config = dict(
    num_hidden_layers=13,
    hidden_size=384,
    num_attention_heads=6,
    num_key_value_heads=1,
    head_dim=64,
    intermediate_size=768,
    vocab_size=14130,
    hidden_act='swiglu',
    norm='rmsnorm',
    norm_place='pre',
    norm_eps=1e-05,
    positions='rope',
    rope_theta=10000.0,
    rope_fraction=1.0,
    qk_norm=False,
    attn_scale=0.125,
    bias='none',
    tie_word_embeddings=False,
    parallel_block=False,
    init='uniform',
    init_std_qkv=0.018,
    init_std_o=0.0,
    init_std_up=0.018,
    init_std_down=0.0,
    optimizer='muon_variant',
    learning_rate=0.0159,
    lr_mult_down=1.5,
    beta1=0.93,
    lr_head=0.0111,
    warmup_steps=200,
    schedule='wsd',
    decay_fraction=0.841,
    decay_shape='linear',
    final_lr_fraction=0.1,
    batch_tokens=262144,
    max_seq_len=2048,
    doc_mask=False,
    z_loss=1e-05,
    train_tokens=908700000,
    max_steps=3467,
    dataset='wikipedia_en',
)
Each number is 500 + 40 x the weight over its row's rms, rounded and kept within 0 to 999. Layers, rows and columns count from 0. Numbers have three digits each. The size before them is the row's rms in percent of the matrix's.

# layer 7 MLP up, 768x384, rms 0.096, rows 680-691, columns 0-191
106:442479503475504573518495479495543453486498497502496476450561541539492511471475580531431460526549430478522517494492503557516457477535557436521538453507552462467521511511502491471568432494476524510521545563484479479456520404520490462466584495476436449500504475471503444499524470530458558480523444542482488501467576532559540458481462565498517414448509479544486519583480542491503482533561532504455496520434573619571507465552468470459547520469511447504501523479549446566518530507498518459416562528513530488546442554520478483474531520569495431506480481459552562526497491502534502494
081:548565563575538436447452480485516458507406521532521483528440528516489501473502447431532555460529482538515523468570536481538463488532437460416526474523366523451416476424531509477568480470529448514575509540532503620465492507490547514575524502476477535511554482480540486539487498461508477483496568511529454496492411544479509538436464454501522414595459436555459475459528534521494465479430481563460489496566519504521511441473572497548589471460496518510546454595455471490461450508449422531430436525497542522538477489435489455564492461507563515440545509483496540510549546544468553496
102:492419535539593480517451530520489458470486453503529500509505493536464421523486515475500460504441444493524519474444535433565462511506486502524415493461510531476525508445472525479484499512477464494462468569551518485464447480526514465548492509511496499425553456503466466541473542479453506493521533574494556502529407520511506511453499505527525543549436480449519486435477594490511465511471519450532532518526542561410472509541496566553440514517542508474555520552500370446548459427557545469453494539508458442455483428437497443488520549495408474546445561545556534462436529492507472499
082:418464469461558539464492516446561503518571491488462480538504519461531479430495447492520515536482518474486504488551426492494471489502498482474429508416575485479490495511555471460458489446570514484529514544560470547493518527488480630535481488532492409577531485532503405521521470502438486507457521545523465486504523509581441517491534501492566448457598546476479541485499400557494547538509473456552536454438478521490516493514546582520548527511519481440495492535553472489510422551480499526562480563515404511504480487458535521524553563451459474461511447458480494481541494568527438515
077:532534521473448434571497507597490433538429441445527601589420461524445492499536524524471435559492532486533458544564481443589409422452486452503496483554517462549489498495470445486509559482502531545575461583457506536498413495506579480471462520463433464445552502486471485540508509469421458490476519485457427500498527445471496512467534490521465466548527511459380457521515507509588564485489484513473492486435498471503478529521454558536530457436496524515440510506481530504520572498418484524441442557501482499464452492562482466572512485550454581532433526448487522559427472447552498472
085:470502561535473524462460455475457577537486540504501498457510457521555490475463455556537546562478486472492455497527500470452486516495542487499488553517501457478469398515465448507453496444485500517500404504474518440493530436512493523406463500522498494411560509515519438481567542533435471519505493566580585544482598486535594432473526522494553516462521606552505503511484485509484504528511496482486455467540531510544537528502460449490431516503525542511479505470496443482575455524481487519500500537552500505551487436439482495465490450487498478591449445420525507534443465493587449523
095:536502457414462477515509488480498513512486567545528563579542482516469497586460538572489608472482511461559543547490440484456471473487566507474503521496479496478491515550551501542552529480478502487500433546560518513532500506530465474553463521476457527463462514495471558449513488469470485544499510483479404500542532429514590449511570523514492496533495544493501487535473394516456452559487553502539524527535460530434513481533431476519603546505542529522475507472442512482487571444516461465526451511504419428450536592512469482484516460530509471476524505409527459506479482511550527478
103:555561522504493515485467443488464484531490478465473546472474496465507449469460464498472541538499528429528475487524431421488544417469525496484537519504502470475411512476417529459568466434523526499428454503446507565483534495561573544474533535458538541477518506493568483607537570522536469559453505492539458472475499511482570533515468546461567477512531463518494496544524487507547540500515505481479535527515534451504494518510509503500495477449559486504511489459508513494504486552486521530459562548550524582453534501478503427474396502445510518522528516577537499554552435461464499484
111:414561497522501481488510490522444464480509547475501515541514491484554484483467499456540427490521490451507432524476507457520476460472599471439552443505510485512501506531492457462479574469531514466479497531397493506537530446525578484516462583496519479487591462517600487476532456488466561494567437406492506496493481490507541489491482462500453472405522568531541548457487495540460484443555492516544432539504528576405497560498515532502534516455528531497521501542399506518488476552463530549447467467434484478513516510501583546560537480497572450500482469567512564521485555564502556474
105:554466498489510513517506538459468496530479518469539480515527511525521562543586511505541512488459578514509474542523523514505470506619537450446528526493516511527487505509493492543573519477480511559417531535563542556509426515516458452487529443486512523495562528433438578475494498537528538516500426512457493557407583477506431519480509473443393496504486547526565486504496535510447504494479471564446482490528578524522483483546515536499492427526513495482478491506505527533452501459510497468552374518454516513536531473538483573415520454508478524459457573538548505483506562516463523509
080:513438488553550484436527543485539526463493584552439527474570524592494529446491501467565529485494455515478481549476494520502550603525478474513449418569478499530470549477599593509447501514526566507462582450493470550492513482471510532536511487516534461497459462481502495455484452494489469475560531473521472460481462533497462509536451430489541504565503444475426522516505484547384455503432523477545535557548516503565544515584555507470486471476541517489590460513465538516456480456496490544498472472515498485529576531494474550511513480561446519498553491507561480540545503493499505526
101:512436517533482505527467584483532452505473552483481587495445481568538491521525514454498469528478455483532504419502452500474512507522513474495482464483531515530506497492553452513542484443484491562432509560484486497567473479549536509477486524435474484551522420548596492602483540476521576544494511471512550430499547463570523495458460523516524560520489560548512533526478526456423472526550494585567528524530573449561551536594430555494496527399504434445512520558498519473506560544499502491480473466537488578501469512489495541527481558480540502483450536458554534521457472494480446528
# layer 7 MLP down (transposed), 768x384, rms 0.0689, rows 680-690, columns 0-191
108:533502550556512507446515519478447507482440464495540451572535476483480514499473434554518569481498479470528471463553421546460522523436491503443515470468519501465522576523480534519579569507492439531514472454491461558490398403485475525537458550424465517576465538549508460496495445428484523476517491499499512497456426490499481516608504516456502510532415503506492493572485510529519460574543456489495459455485515554508515523454548530448412512518494500491470520528447451546564474463502523396469500467460524420480540519483532478494489509476448509467534488493510522516500482461469488526
055:418489491470473559522475471502441553483507551513553473475432503573612519469439534523473455539536559558478555460510458486511547448490475522475525535527569484591598441488508512502485505515446465502439524428432595441534468448519501446460499503477477546515533592542520472499508511505522448520491511563469528524510529518502486521432535565524477488494564556524467523492534486457487510464529516475543524582534486567496508449492512514457483492471512509533534496531539532508475503494507490440505486496480512549544476463508503531426559508453442471514468493438444498509508599444486453504
103:420480527547449532488548498498502494406488514470451532563444462481474532513534542510475506510468504520473555529558475568475444518529500577512447461525435500514507497468523479528446467517482441482552596533544448474483481476614491498488546549524476453533533465549506529498437471514480436514530539449521502529477477619452537397488641509550541434582482545520535531497463456451460478550491438478502504519590525525504541484449488519564541550516567460465426517467570533529518471471586452458524553461506489534579518525483511492565516569468547523471552561494477428534492459499397484492
072:487517569473492536489525483474506515468548529558462579529479496513477480465465455448451504546526577534498511498517447543449490516564524465542460510499618416513590452485468501492460482511426535469439509486427578469528539444532544475502516489459479507478385482553477557542518590481499510410507458561517492526468531446554511505490493584494474493518517552440453484487541465476534539543524564449552457534461546455447545463478492522468487554468494494523584574473474462499472457527520498470529540469459491505502419519558544543427524514451480444457472506499550486452458525472503417462
073:443543512416562513443531444453477598497520475511506503505526426450451501513535490520421484533524464571540524535564459551494553511511490502478501521546536503497571405548466539519612481554438487568509477446413522501572537501495471464516523497481478542456424455576523470452496451502574581447471512560505470558518478528504500485458510529478494508414481515508498507559607455548474530477530541493498520475517587489469467525507490483494462437570516438567496527507500500527505450525486471470560478447535484483539506491492444559532539516516443475529443447460508517499482513497526513534
083:551497469521527484446546479469533422536544496515511562472511546505462475516469543486460463497503435488540467452405459460573453433446455437538510529462490514410485539496534495485572402508460534402528504487492453545555501573521480520544489508543477528481468466494509449513521452470529565449566534469423519410502475447460518512556425434515496524491453458550488607512439420568432482532469487572479421492485519475474538599444500503538546541493484492564471535478538468474465469491474470535466454555509488500513566556510459518469444556454536476473561516500512507461452464513471485556
098:477513523541527512593569525527472521521565527543575523507419455465510505386506550488530433513482454529535464494559491489517491510517473504515542509503460577469466437489537488534474491439528547512525538550535444551479457455482472530530551531481465579529444482476514516496478559549498533534528405501483498470419596564513502456478598533491457533438501529484572494453469493529518476520420468546488546414520520501517438526516485528480539539493526556465489419531461496528436600491441418502495422501491527506550502445461501427466509566433493479447550487454527491538421501476457485583
101:486564491449479523509450491506498516536531540431443450553538488524541514453509554574471523483536584477502568456415494392570490479509550557407537475567486465479558499485468606495513506493533464530436483560378530539415440493583508467498496512455500480529565446429493450502539489516532473600510528557532472518517499486547508509570517477555483487445490476458484482488451539490471540574491440487506470555528431507433539462488484505429448564538545506440613492484499509414461593473502541505506518492463537596561491493525508452488494530545557514507543494452487480495491590482455526491
113:477554533427478512532460488528506487537495499517475471466508489470459487548504492539523479537472460466520498548463447472505456475464564526457446502493529495648475465422504484479480505498532414500475484497462490522527474481480495505496405513522574497470551443507566454430496493538492525492519459480481556530523464445506494464451483478457520465529459486474490528511469463490471486507568552498570445453516490570492522533476491457537458517514510508531542577549435500482481557451466595516412549478506453506531532523505515531488469475452443472441468497551581539518523451566487518521
099:486466495488554540472439497508506476521527438474507502458481485505447498472464500523476512429525495442456465558537464469544435580547495481447476495544534444476565493485423433599522506511426447458475496482483479484484504515466482472510434458500529499489452561431473515429458520445466488507447469519568493492457574582481468504460488447509542440451518529447486523529411477411525479436501532550456487547532477484520456452479458415520490485472510523441470488443565497454538521561435499553550489439475465542517564437532582518505564532514502544565507488472500425544470520491521483560
061:417454579496493573464541501548432468486469511534493556558471486533588517514450487533503441462522536563424529539461403555503557423541535529534479512440541476509572472452491490471496562494453503428433543470410523464551508448535559473478538523446509593490508566524522562496526537508558458514434546539484502571558521583519537475489442588468472564485481494520497439460522486421458481458523456458526513500530463492489499456509525447489442461596528536493533493501454436468507516473460492500461478480446504561512460511586537481445502470531459483562378548504488468495463489443429484485
# layer 7 MLP gate, 768x384, rms 0.0902, rows 681-691, columns 0-191
063:533451500389494448545571516473540521485552445403505513671554468431467471485515556532477504478494490422490512523460511506454508524406593486596421496448509506513525505564517500483444485535487546467497501456498472388487479539535467466494471473497540428508436497518440505471520507535492482547514441442483524475553525523553511429555530525482484539442489534471549463511466518489525506524516491454488495490455495504498543546491481526501455511464519506498409558494508515505526549454451588524540493437483448486462552506528537504472508550513472505524524428511503473452464421466573463513
107:511540556484487536493487501511515465553533480565531478536460515567512476513532477469511541503506452514448485495530486468430488585468542525468530477494484559516518461553499443485515479528537501524478445463449529459492509433511575531535554478503479563541437588467504495452516370463510540474529448489535491592470508494483522489531490489469477449546480555480469471501593489510516483458468503539523430517448372481572469498473513536485517464471450450517506492503450539554518578525473516531483488512552533518464496527485552498471504524545461434440540423412526498498467455589558578503
074:440547456494495519498497495541542497488488557502500451513495523513500502506530544532447462503508476578484522529556487529500518448439466547485470461540514558518508502460447516491430484581527475489502524533497529490498494516502474577436519527553431526468465520579394420490460559553493485413513484458453534540525544518611453541504520582495479541497483500461549523465554567419456498486483472451513567546457525435486494460427557480522541524482435499535514492553504439489526518546503463453561457434510477512534451470628495461511532518443436456515459469528455468531542523505487475470
073:452468451517475463437554579489554558449539523497432525566511439485528482561435499494483537502485444566480484497460581503499536473471593503506469504606543453504513511463464516539548496496536458555428548518460468488455473403501513563557483499459581600451465568585514485409478514425566444418536459453496559481503513445527485497481443447537496525508509551452503479532507534506493429518548490478477503451527528512526449477509443440574534418519534492503555532477519527485461558504442455516511478491428445472568477542530481559491451500479510518524441470451525500465526537468547449560
084:481512449523504566551502501465493453591556455508493506584494523523477498468444498495517462484490592500482492497505532503462428486472514531562524647437514468498466523475478609452533463517543516449509620465545474466577500499478505519535488550440567497538535493520474539524492520471493507497446489482350548493504477478455524499503523466472466551533522484514476495465484443544563559512529566439479446496449478514527445522535495508526497489458539447479411596454556536506465429511460537491511514538514488612480481513565502474475515543475470546485519618522605521486495494466524487485
091:476504458501500466459601528452529470491463549455435465495505509469435464522510413518521566471513540520438473472455487513504492494572529518514475529476500444526525464489511560471532443503477429514457529520528460454499451446486476535485475513490513507454512469505533495507490547527547450429440508526463488532514478470483486494468518450493613475514511421497503542539560513474565521558502540392435512528417445488483461501479444566426518486528508508532508518557531488475552464507430568510526587474530495505511518440503530527539494590483526529493487505535430474521430435465500501465
103:529520450491615476503538489495544508443461522505485433429494449504470458497492484482511518457482478555514448505539510431489562539550504550510485533496602540539508558529462541475509551475522480545490530554522449433485467539520485518487546454521541535437448500493536509479445492534514545501471538546459464408458492522565533528501489447563512522505479524497439537550487525457530466459484416511454513486509422497483537464518530446514436566452510454491512556565480510474465531455431534539544470555566535582506529491518466445521442490440553547478477498514540487450533462423515457477
110:486541491480520521505487488493492475548539440498442512469450517506496497476510483461511464504416464455482531561496504477466476490493486546432550527572500509585541571511503492565512565491494537485547495469478521548572526535518528475440558569449543499459495450409525536494472533507439535527596478435514441487571481508547519470466448488510473471472414502527456536463475491464431460447496438510484463503513404534479492505502502438548489508534495513508473606531414511452464532526546520453468534520537468436492416532535512661516493487508495545459456444493573568521518448555493519511
106:518481472502485519507471453526455515465519557432442459453475491497511430442509450489452468545475445535426514458544507537427420562512519557425474427559539468501491515418516465551494583503527520419559558516462524504518543504465505535439556471533522465474514536464542443504549514545486567522442487473375481520536478577525524509507476498534478510534507559498533516559495579520543525562482515489561534542511460438549515483539478458524565575528481438510516484514532533489495551533515551576452516467602532498427434496544477516450456556576491509468506507495478501507477525619504568463
069:526484540569510437532517486502500443492424477428543444583503586487496559512552501547469432569529485438561481366491531481466486454538488526428500521512523526529497515474482529478489449499478517425553426498527504500511542488493446513553494550497448530505572449445463559406562530515483509489478521559533444558510621492501440526490569490446445493514549600535454536536464517511528489559592467496410440509486569461438485515483477557513472508436417519505406503425517486475465552561532493511484546484534466534473478486507481484447482441454542589486527473513524448495482504516599511496
108:512560528522526452446477435353552487529555486512464475516485444487500503544501462436519496500514436455458520484526546555420527447430427536493500486513490433526517427446496512455467493413470566515431512474502487530479480512491561518552538479466488452523540478524466551528481509536519533476474549484487389502510541563505547474473523466435543483598450454449493566537541510512556485557547477508496430508509536492597522484506488511582482451480510526514509499474442454511453505520556544493449439542472459527583556530471503479508500493450480413461529502485432514504616492512528481535